From a checkpoint of a small transformer trained on Wikipedia.
Size: 12 layers, width 160, 5 heads of 32, MLP 320 squared ReLU, vocabulary 1120, 4.05M parameters.
Training: a variant of Adam for these matrices, 184M tokens, 7613 steps.
Each number is 200 + 30 x the weight over its row's rms, rounded and kept within 0 to 999. Layers, rows and columns count from 0. The size before them is the row's rms in percent of the matrix's.

# q: layer 2 attention query, 160x160, rms 0.191, rows 0-31, columns 0-39
# k: layer 2 attention key, 160x160, rms 0.187, rows 0-31, columns 0-39
# v: layer 2 attention value, 160x160, rms 0.169, rows 0-5, columns 0-39
# o: layer 2 attention output (transposed), 160x160, rms 0.184, rows 0-5, columns 0-39
q0,101,187,191,235,144,222,185,194,187,165,194,211,147,199,250,222,195,161,150,195,175,213,175,192,184,178,194,189,206,246,184,178,279,191,235,235,205,183,245,191,181
k0,085,217,171,177,212,213,217,183,216,155,191,203,190,137,223,207,147,139,265,236,210,239,197,192,216,193,235,209,177,174,207,245,233,130,237,189,224,223,199,171,156
q1,096,221,200,214,140,204,211,179,195,197,152,175,176,182,221,212,167,205,144,204,173,230,154,218,195,160,204,208,172,227,182,218,186,165,216,233,219,185,201,161,195
k1,105,208,170,196,198,176,133,200,207,190,210,262,205,150,233,230,236,124,155,177,151,227,177,216,228,140,193,211,186,219,242,210,228,146,199,191,250,180,193,177,198
q2,096,215,234,241,154,165,184,166,227,251,180,195,163,183,224,193,205,221,121,217,182,250,164,163,187,192,266,190,199,166,178,185,189,173,232,251,227,204,220,160,195
k2,099,215,209,205,166,188,133,180,208,191,213,237,217,167,194,197,227,146,223,187,163,257,148,180,199,198,216,217,173,237,227,239,226,142,206,192,244,175,193,193,190
q3,097,163,185,205,275,227,198,195,203,141,236,220,244,221,196,201,205,195,223,204,204,143,236,238,250,213,175,161,241,201,201,165,186,274,182,174,178,227,208,218,213
k3,095,220,196,186,217,197,189,215,200,173,187,182,146,235,209,201,184,248,162,181,183,146,231,184,178,197,179,166,236,139,132,182,160,260,184,206,147,193,231,196,215
q4,090,215,174,202,127,240,177,172,205,204,202,205,191,219,187,217,127,213,117,170,204,234,150,198,220,241,174,161,183,216,167,252,229,172,209,222,213,194,250,171,194
k4,094,182,200,276,181,211,203,183,235,213,223,222,213,173,192,217,203,129,224,239,217,253,129,198,200,195,267,237,188,230,238,208,268,135,205,202,279,226,212,189,201
q5,087,244,197,157,190,198,213,185,227,208,149,191,216,174,188,215,182,192,205,242,236,166,169,171,193,198,179,223,230,192,187,161,260,186,154,170,186,142,229,192,240
k5,100,253,210,252,194,161,218,198,248,220,201,199,235,183,246,188,219,198,228,239,198,213,184,207,204,175,225,286,190,182,227,171,207,196,183,170,212,233,252,205,210
q6,129,237,196,125,203,225,195,205,239,230,200,202,200,223,184,228,177,205,227,270,211,165,202,151,178,203,181,238,247,214,197,221,206,199,165,168,180,154,197,230,226
k6,118,201,202,208,201,175,173,198,222,205,223,143,116,207,251,180,220,209,163,224,198,150,245,217,175,229,188,213,252,166,165,191,188,232,171,174,132,212,217,173,243
q7,097,194,186,256,204,166,197,190,164,193,215,192,205,196,203,176,213,220,158,132,185,215,206,243,202,167,226,167,135,207,219,180,155,210,231,237,205,242,212,164,173
k7,087,193,196,189,209,237,201,232,157,175,213,250,246,205,144,214,152,215,213,192,188,216,173,175,230,195,206,183,145,219,206,226,203,209,232,220,212,194,157,230,144
q8,085,130,190,141,243,229,213,208,218,192,248,210,171,211,195,180,149,182,180,211,185,188,187,214,233,219,204,267,200,170,235,258,160,198,198,187,192,170,204,180,197
k8,099,215,189,218,167,212,137,175,189,232,228,259,193,160,221,216,174,146,186,217,210,229,208,206,212,171,196,143,176,207,244,206,284,207,190,185,247,212,215,230,187
q9,095,140,162,132,255,206,147,221,223,189,258,203,233,237,182,220,231,186,229,208,178,202,214,164,156,212,209,250,190,224,245,250,138,218,204,201,197,195,170,216,223
k9,081,215,224,178,146,202,228,183,197,218,163,175,231,208,173,233,191,213,209,175,219,182,199,227,200,171,135,210,194,235,206,149,215,248,166,154,173,210,242,195,230
q10,091,210,136,134,209,182,219,191,185,205,175,184,233,223,185,173,216,154,234,229,228,198,194,209,182,227,185,248,152,186,221,199,169,193,158,154,194,196,179,211,192
k10,093,192,242,187,277,202,275,219,234,186,195,207,228,191,215,170,212,219,245,196,226,202,187,215,198,179,189,224,232,230,249,197,178,262,198,219,164,207,190,210,205
q11,104,234,223,268,162,154,152,181,219,197,209,200,161,199,190,213,193,208,122,172,214,217,191,233,192,196,205,160,221,229,160,189,198,165,248,278,219,218,170,193,202
k11,112,191,224,186,199,190,99,181,178,183,268,214,206,209,188,219,250,144,178,179,211,237,219,189,209,197,202,187,203,238,207,201,232,163,213,192,223,152,180,181,195
q12,126,201,195,142,190,205,181,193,195,203,215,177,242,236,199,159,179,240,254,233,247,197,172,201,209,204,211,228,220,216,221,239,212,226,143,118,179,164,196,215,204
k12,127,203,201,244,220,154,249,223,260,215,140,207,231,177,238,184,196,216,224,199,169,187,178,214,195,150,165,278,183,157,193,204,203,223,191,179,180,252,243,189,193
q13,128,194,182,147,193,208,203,182,178,211,200,180,221,201,195,193,167,241,227,221,189,201,194,200,231,180,183,232,183,200,236,219,202,253,137,134,177,173,226,213,197
k13,104,192,149,163,204,211,178,177,203,179,226,161,154,231,210,201,204,263,98,212,207,156,213,195,183,204,163,180,254,182,160,169,223,243,152,170,112,181,203,208,222
q14,106,216,188,219,217,150,186,213,190,188,222,179,200,227,225,188,182,213,136,165,201,204,204,247,224,176,223,219,172,235,191,230,164,241,211,221,200,234,244,176,157
k14,107,163,196,175,215,233,145,200,149,178,194,235,203,206,169,204,167,216,198,178,185,206,216,203,209,192,187,130,199,216,182,220,197,195,228,231,199,178,176,167,190
q15,082,178,186,204,196,232,192,178,216,201,147,192,205,168,202,237,189,170,269,230,224,179,199,166,201,179,181,192,199,147,201,164,230,161,196,178,199,150,183,219,216
k15,078,245,220,215,185,159,243,168,227,227,179,161,152,192,241,191,228,216,178,242,209,201,210,197,193,188,193,218,216,153,214,198,203,214,175,185,177,220,246,198,206
q16,113,240,220,185,144,134,213,207,215,187,183,178,199,130,242,263,193,220,209,249,187,195,186,166,198,163,192,239,165,212,150,222,210,205,228,168,205,152,258,187,158
k16,115,214,175,200,172,200,193,139,276,174,133,157,188,187,211,259,255,205,174,140,188,166,208,211,195,155,243,175,218,164,152,189,239,162,229,176,235,155,216,207,231
q17,081,177,195,238,224,170,188,221,202,190,224,178,215,180,205,163,233,205,122,124,169,213,221,204,220,186,220,159,160,236,178,228,180,225,219,238,205,188,176,198,177
k17,079,175,171,187,196,232,203,218,192,152,188,238,227,217,160,218,167,197,187,169,184,240,180,212,215,201,219,160,167,230,190,254,203,187,226,210,247,202,155,238,135
q18,088,247,203,168,192,224,216,193,218,219,148,198,194,174,192,258,163,195,273,257,206,184,174,201,182,156,190,241,213,186,227,183,207,175,176,165,181,183,208,199,210
k18,084,233,239,218,207,168,207,170,202,238,188,165,183,166,261,198,259,200,215,243,181,189,244,207,197,168,158,208,250,154,208,179,207,195,189,170,163,172,224,189,269
q19,101,204,191,195,280,252,168,184,206,204,149,221,206,247,147,189,202,162,226,209,180,210,210,223,170,259,226,216,247,201,230,176,177,196,120,189,179,237,148,217,223
k19,100,189,236,242,222,178,194,214,165,281,219,195,222,193,270,127,217,190,230,243,180,227,201,206,177,179,153,213,233,188,256,194,134,261,166,199,144,219,229,174,228
q20,084,179,181,214,231,160,202,190,153,170,217,185,204,222,200,171,220,218,130,169,171,236,213,210,204,247,213,149,225,241,188,230,173,222,228,230,205,259,214,165,179
k20,082,149,160,235,204,228,179,230,235,187,237,224,265,214,163,208,172,177,208,150,206,218,149,187,207,225,257,212,173,219,211,205,225,194,219,239,220,246,171,226,139
q21,089,152,197,229,274,234,175,172,232,208,169,241,194,228,185,164,218,114,246,211,197,179,201,182,209,231,208,206,258,167,208,178,240,191,176,197,184,171,177,215,239
k21,087,185,225,212,211,165,221,183,167,265,217,192,155,211,247,155,191,200,215,215,206,223,205,214,197,218,174,229,228,188,275,173,181,257,118,186,158,258,203,133,220
q22,114,169,184,274,238,167,204,189,177,193,223,207,194,246,209,160,212,174,184,149,207,208,191,234,207,204,240,189,177,214,212,176,165,229,238,258,185,264,200,151,191
k22,124,185,188,194,220,227,208,204,157,196,242,247,207,239,179,190,154,215,227,191,201,189,160,162,233,202,186,194,167,232,220,175,207,227,213,225,173,211,192,173,152
q23,101,174,207,241,217,207,179,189,261,174,188,204,201,197,230,120,268,113,164,160,142,160,219,143,222,222,208,227,187,190,156,226,266,218,178,214,178,144,212,193,226
k23,101,166,166,220,196,184,193,164,211,209,127,203,167,218,228,219,228,203,159,151,150,188,216,204,222,184,233,152,197,187,207,188,183,257,168,156,214,237,212,146,197
q24,080,230,202,162,176,243,203,186,209,233,174,238,188,194,186,260,163,191,288,273,223,207,186,191,175,222,168,229,246,175,215,184,238,172,178,156,202,172,189,237,219
k24,080,236,242,190,209,160,202,187,210,232,206,162,165,206,251,169,233,199,205,236,222,182,233,193,170,209,182,224,244,172,198,182,196,220,151,182,164,188,246,150,269
q25,107,180,196,272,253,214,216,194,195,212,237,201,191,272,196,146,197,167,197,133,211,218,194,240,201,225,228,204,183,230,229,172,172,223,220,246,181,254,180,156,191
k25,110,184,184,200,225,221,189,234,137,186,258,242,199,237,177,205,153,204,237,214,212,181,169,178,246,225,180,205,191,238,204,165,195,250,199,221,162,214,179,174,165
q26,094,178,184,241,216,175,211,210,152,200,230,190,197,246,192,177,207,224,167,185,209,226,189,246,195,204,252,151,182,221,218,159,160,226,237,258,204,265,197,168,181
k26,097,203,195,193,232,226,192,237,148,182,269,233,223,232,170,184,144,201,227,212,214,202,162,160,217,219,208,217,168,235,200,217,189,206,230,248,190,214,179,211,150
q27,125,164,202,258,271,187,184,176,221,188,229,204,188,249,211,93,251,119,167,113,188,168,201,184,201,234,211,222,206,205,223,207,212,235,197,268,181,200,173,187,215
k27,128,152,154,193,197,213,212,206,163,235,199,235,199,223,178,215,144,225,207,186,190,214,157,191,241,216,196,183,178,198,238,177,189,258,188,202,177,248,188,168,162
q28,094,169,203,197,207,227,196,160,213,231,166,227,212,200,177,197,190,158,264,234,211,180,186,177,184,191,182,199,236,159,218,189,226,149,170,189,200,168,191,213,249
k28,093,218,239,211,188,156,230,183,200,248,232,170,156,197,234,168,203,216,205,244,235,206,194,222,171,221,174,238,232,173,237,186,203,204,142,177,167,249,202,169,212
q29,080,203,210,196,197,225,191,178,223,226,170,218,183,189,196,224,173,161,280,251,212,185,173,170,180,195,169,239,228,158,217,186,220,149,179,162,194,155,202,221,240
k29,079,229,240,206,190,151,206,174,206,241,203,166,149,185,248,184,238,222,196,255,211,179,219,200,191,199,163,226,247,163,219,168,183,221,145,165,167,195,232,151,258
q30,095,195,186,244,218,157,188,212,196,174,229,185,190,227,214,173,207,221,130,145,191,208,207,235,217,206,229,193,166,228,181,222,161,248,236,229,207,243,214,163,161
k30,089,175,166,184,199,242,191,218,194,156,198,235,251,213,150,223,178,191,208,151,181,217,188,180,224,183,224,161,152,229,194,200,204,213,250,235,235,177,176,218,172
q31,079,206,204,211,187,169,211,232,183,174,226,161,206,197,210,177,226,242,140,143,194,199,198,221,233,182,211,178,140,226,177,192,169,250,214,224,210,230,217,168,154
k31,081,172,159,188,200,232,200,221,199,146,194,246,241,198,161,235,179,203,190,164,189,208,176,176,210,194,208,156,137,242,163,224,199,164,254,218,242,168,165,247,143
v0,108,211,208,189,202,222,203,211,212,188,109,206,184,169,156,200,185,225,187,146,222,201,217,174,178,220,254,219,167,205,236,192,209,162,280,227,213,141,158,255,211
o0,102,225,259,258,207,176,165,174,188,212,268,196,190,169,132,158,218,182,187,170,239,173,146,197,203,226,265,168,225,228,177,173,207,179,168,230,229,203,203,192,233
v1,088,200,180,166,262,195,156,182,170,201,186,229,213,217,143,231,208,136,131,151,122,205,179,194,196,218,244,167,218,189,189,249,252,225,195,201,216,222,140,199,167
o1,100,160,159,186,244,174,208,233,228,116,165,197,146,234,166,192,175,227,243,169,235,182,190,184,175,220,220,188,168,260,213,192,235,204,225,176,160,149,203,243,262
v2,078,248,180,183,173,174,223,148,209,214,209,200,208,220,195,196,166,144,177,261,193,227,244,229,215,138,145,179,233,206,193,200,207,185,184,175,211,218,197,141,189
o2,090,178,154,200,195,192,239,222,165,182,189,208,218,200,196,180,176,167,196,241,240,202,218,225,207,197,179,193,196,151,250,238,241,194,207,159,255,177,200,223,233
v3,110,247,177,241,240,181,182,251,214,214,248,156,206,145,219,189,193,206,255,195,258,196,200,214,189,231,269,241,239,172,186,161,178,202,172,199,189,249,202,262,208
o3,078,185,213,179,266,243,192,194,215,128,172,247,158,243,217,199,203,205,184,201,223,186,194,196,208,192,185,231,201,200,214,218,221,181,176,186,140,219,244,164,211
v4,117,203,227,228,210,238,179,232,225,221,211,179,194,152,170,161,190,242,214,174,194,186,240,162,182,269,270,255,215,154,212,147,211,177,180,227,207,189,191,222,223
o4,114,239,230,243,202,197,185,177,232,224,214,219,226,167,192,194,167,184,162,163,163,161,137,186,187,185,187,195,200,164,152,154,182,233,196,216,273,231,252,156,214
v5,116,203,210,241,209,173,162,222,236,217,212,153,204,172,167,157,215,229,221,179,215,163,208,188,172,227,261,260,229,153,215,139,201,202,178,211,207,181,194,227,225
o5,101,274,254,260,188,168,171,219,209,219,186,183,257,167,170,193,182,147,147,154,187,134,193,186,213,165,217,195,212,232,199,206,185,209,178,208,187,191,214,169,177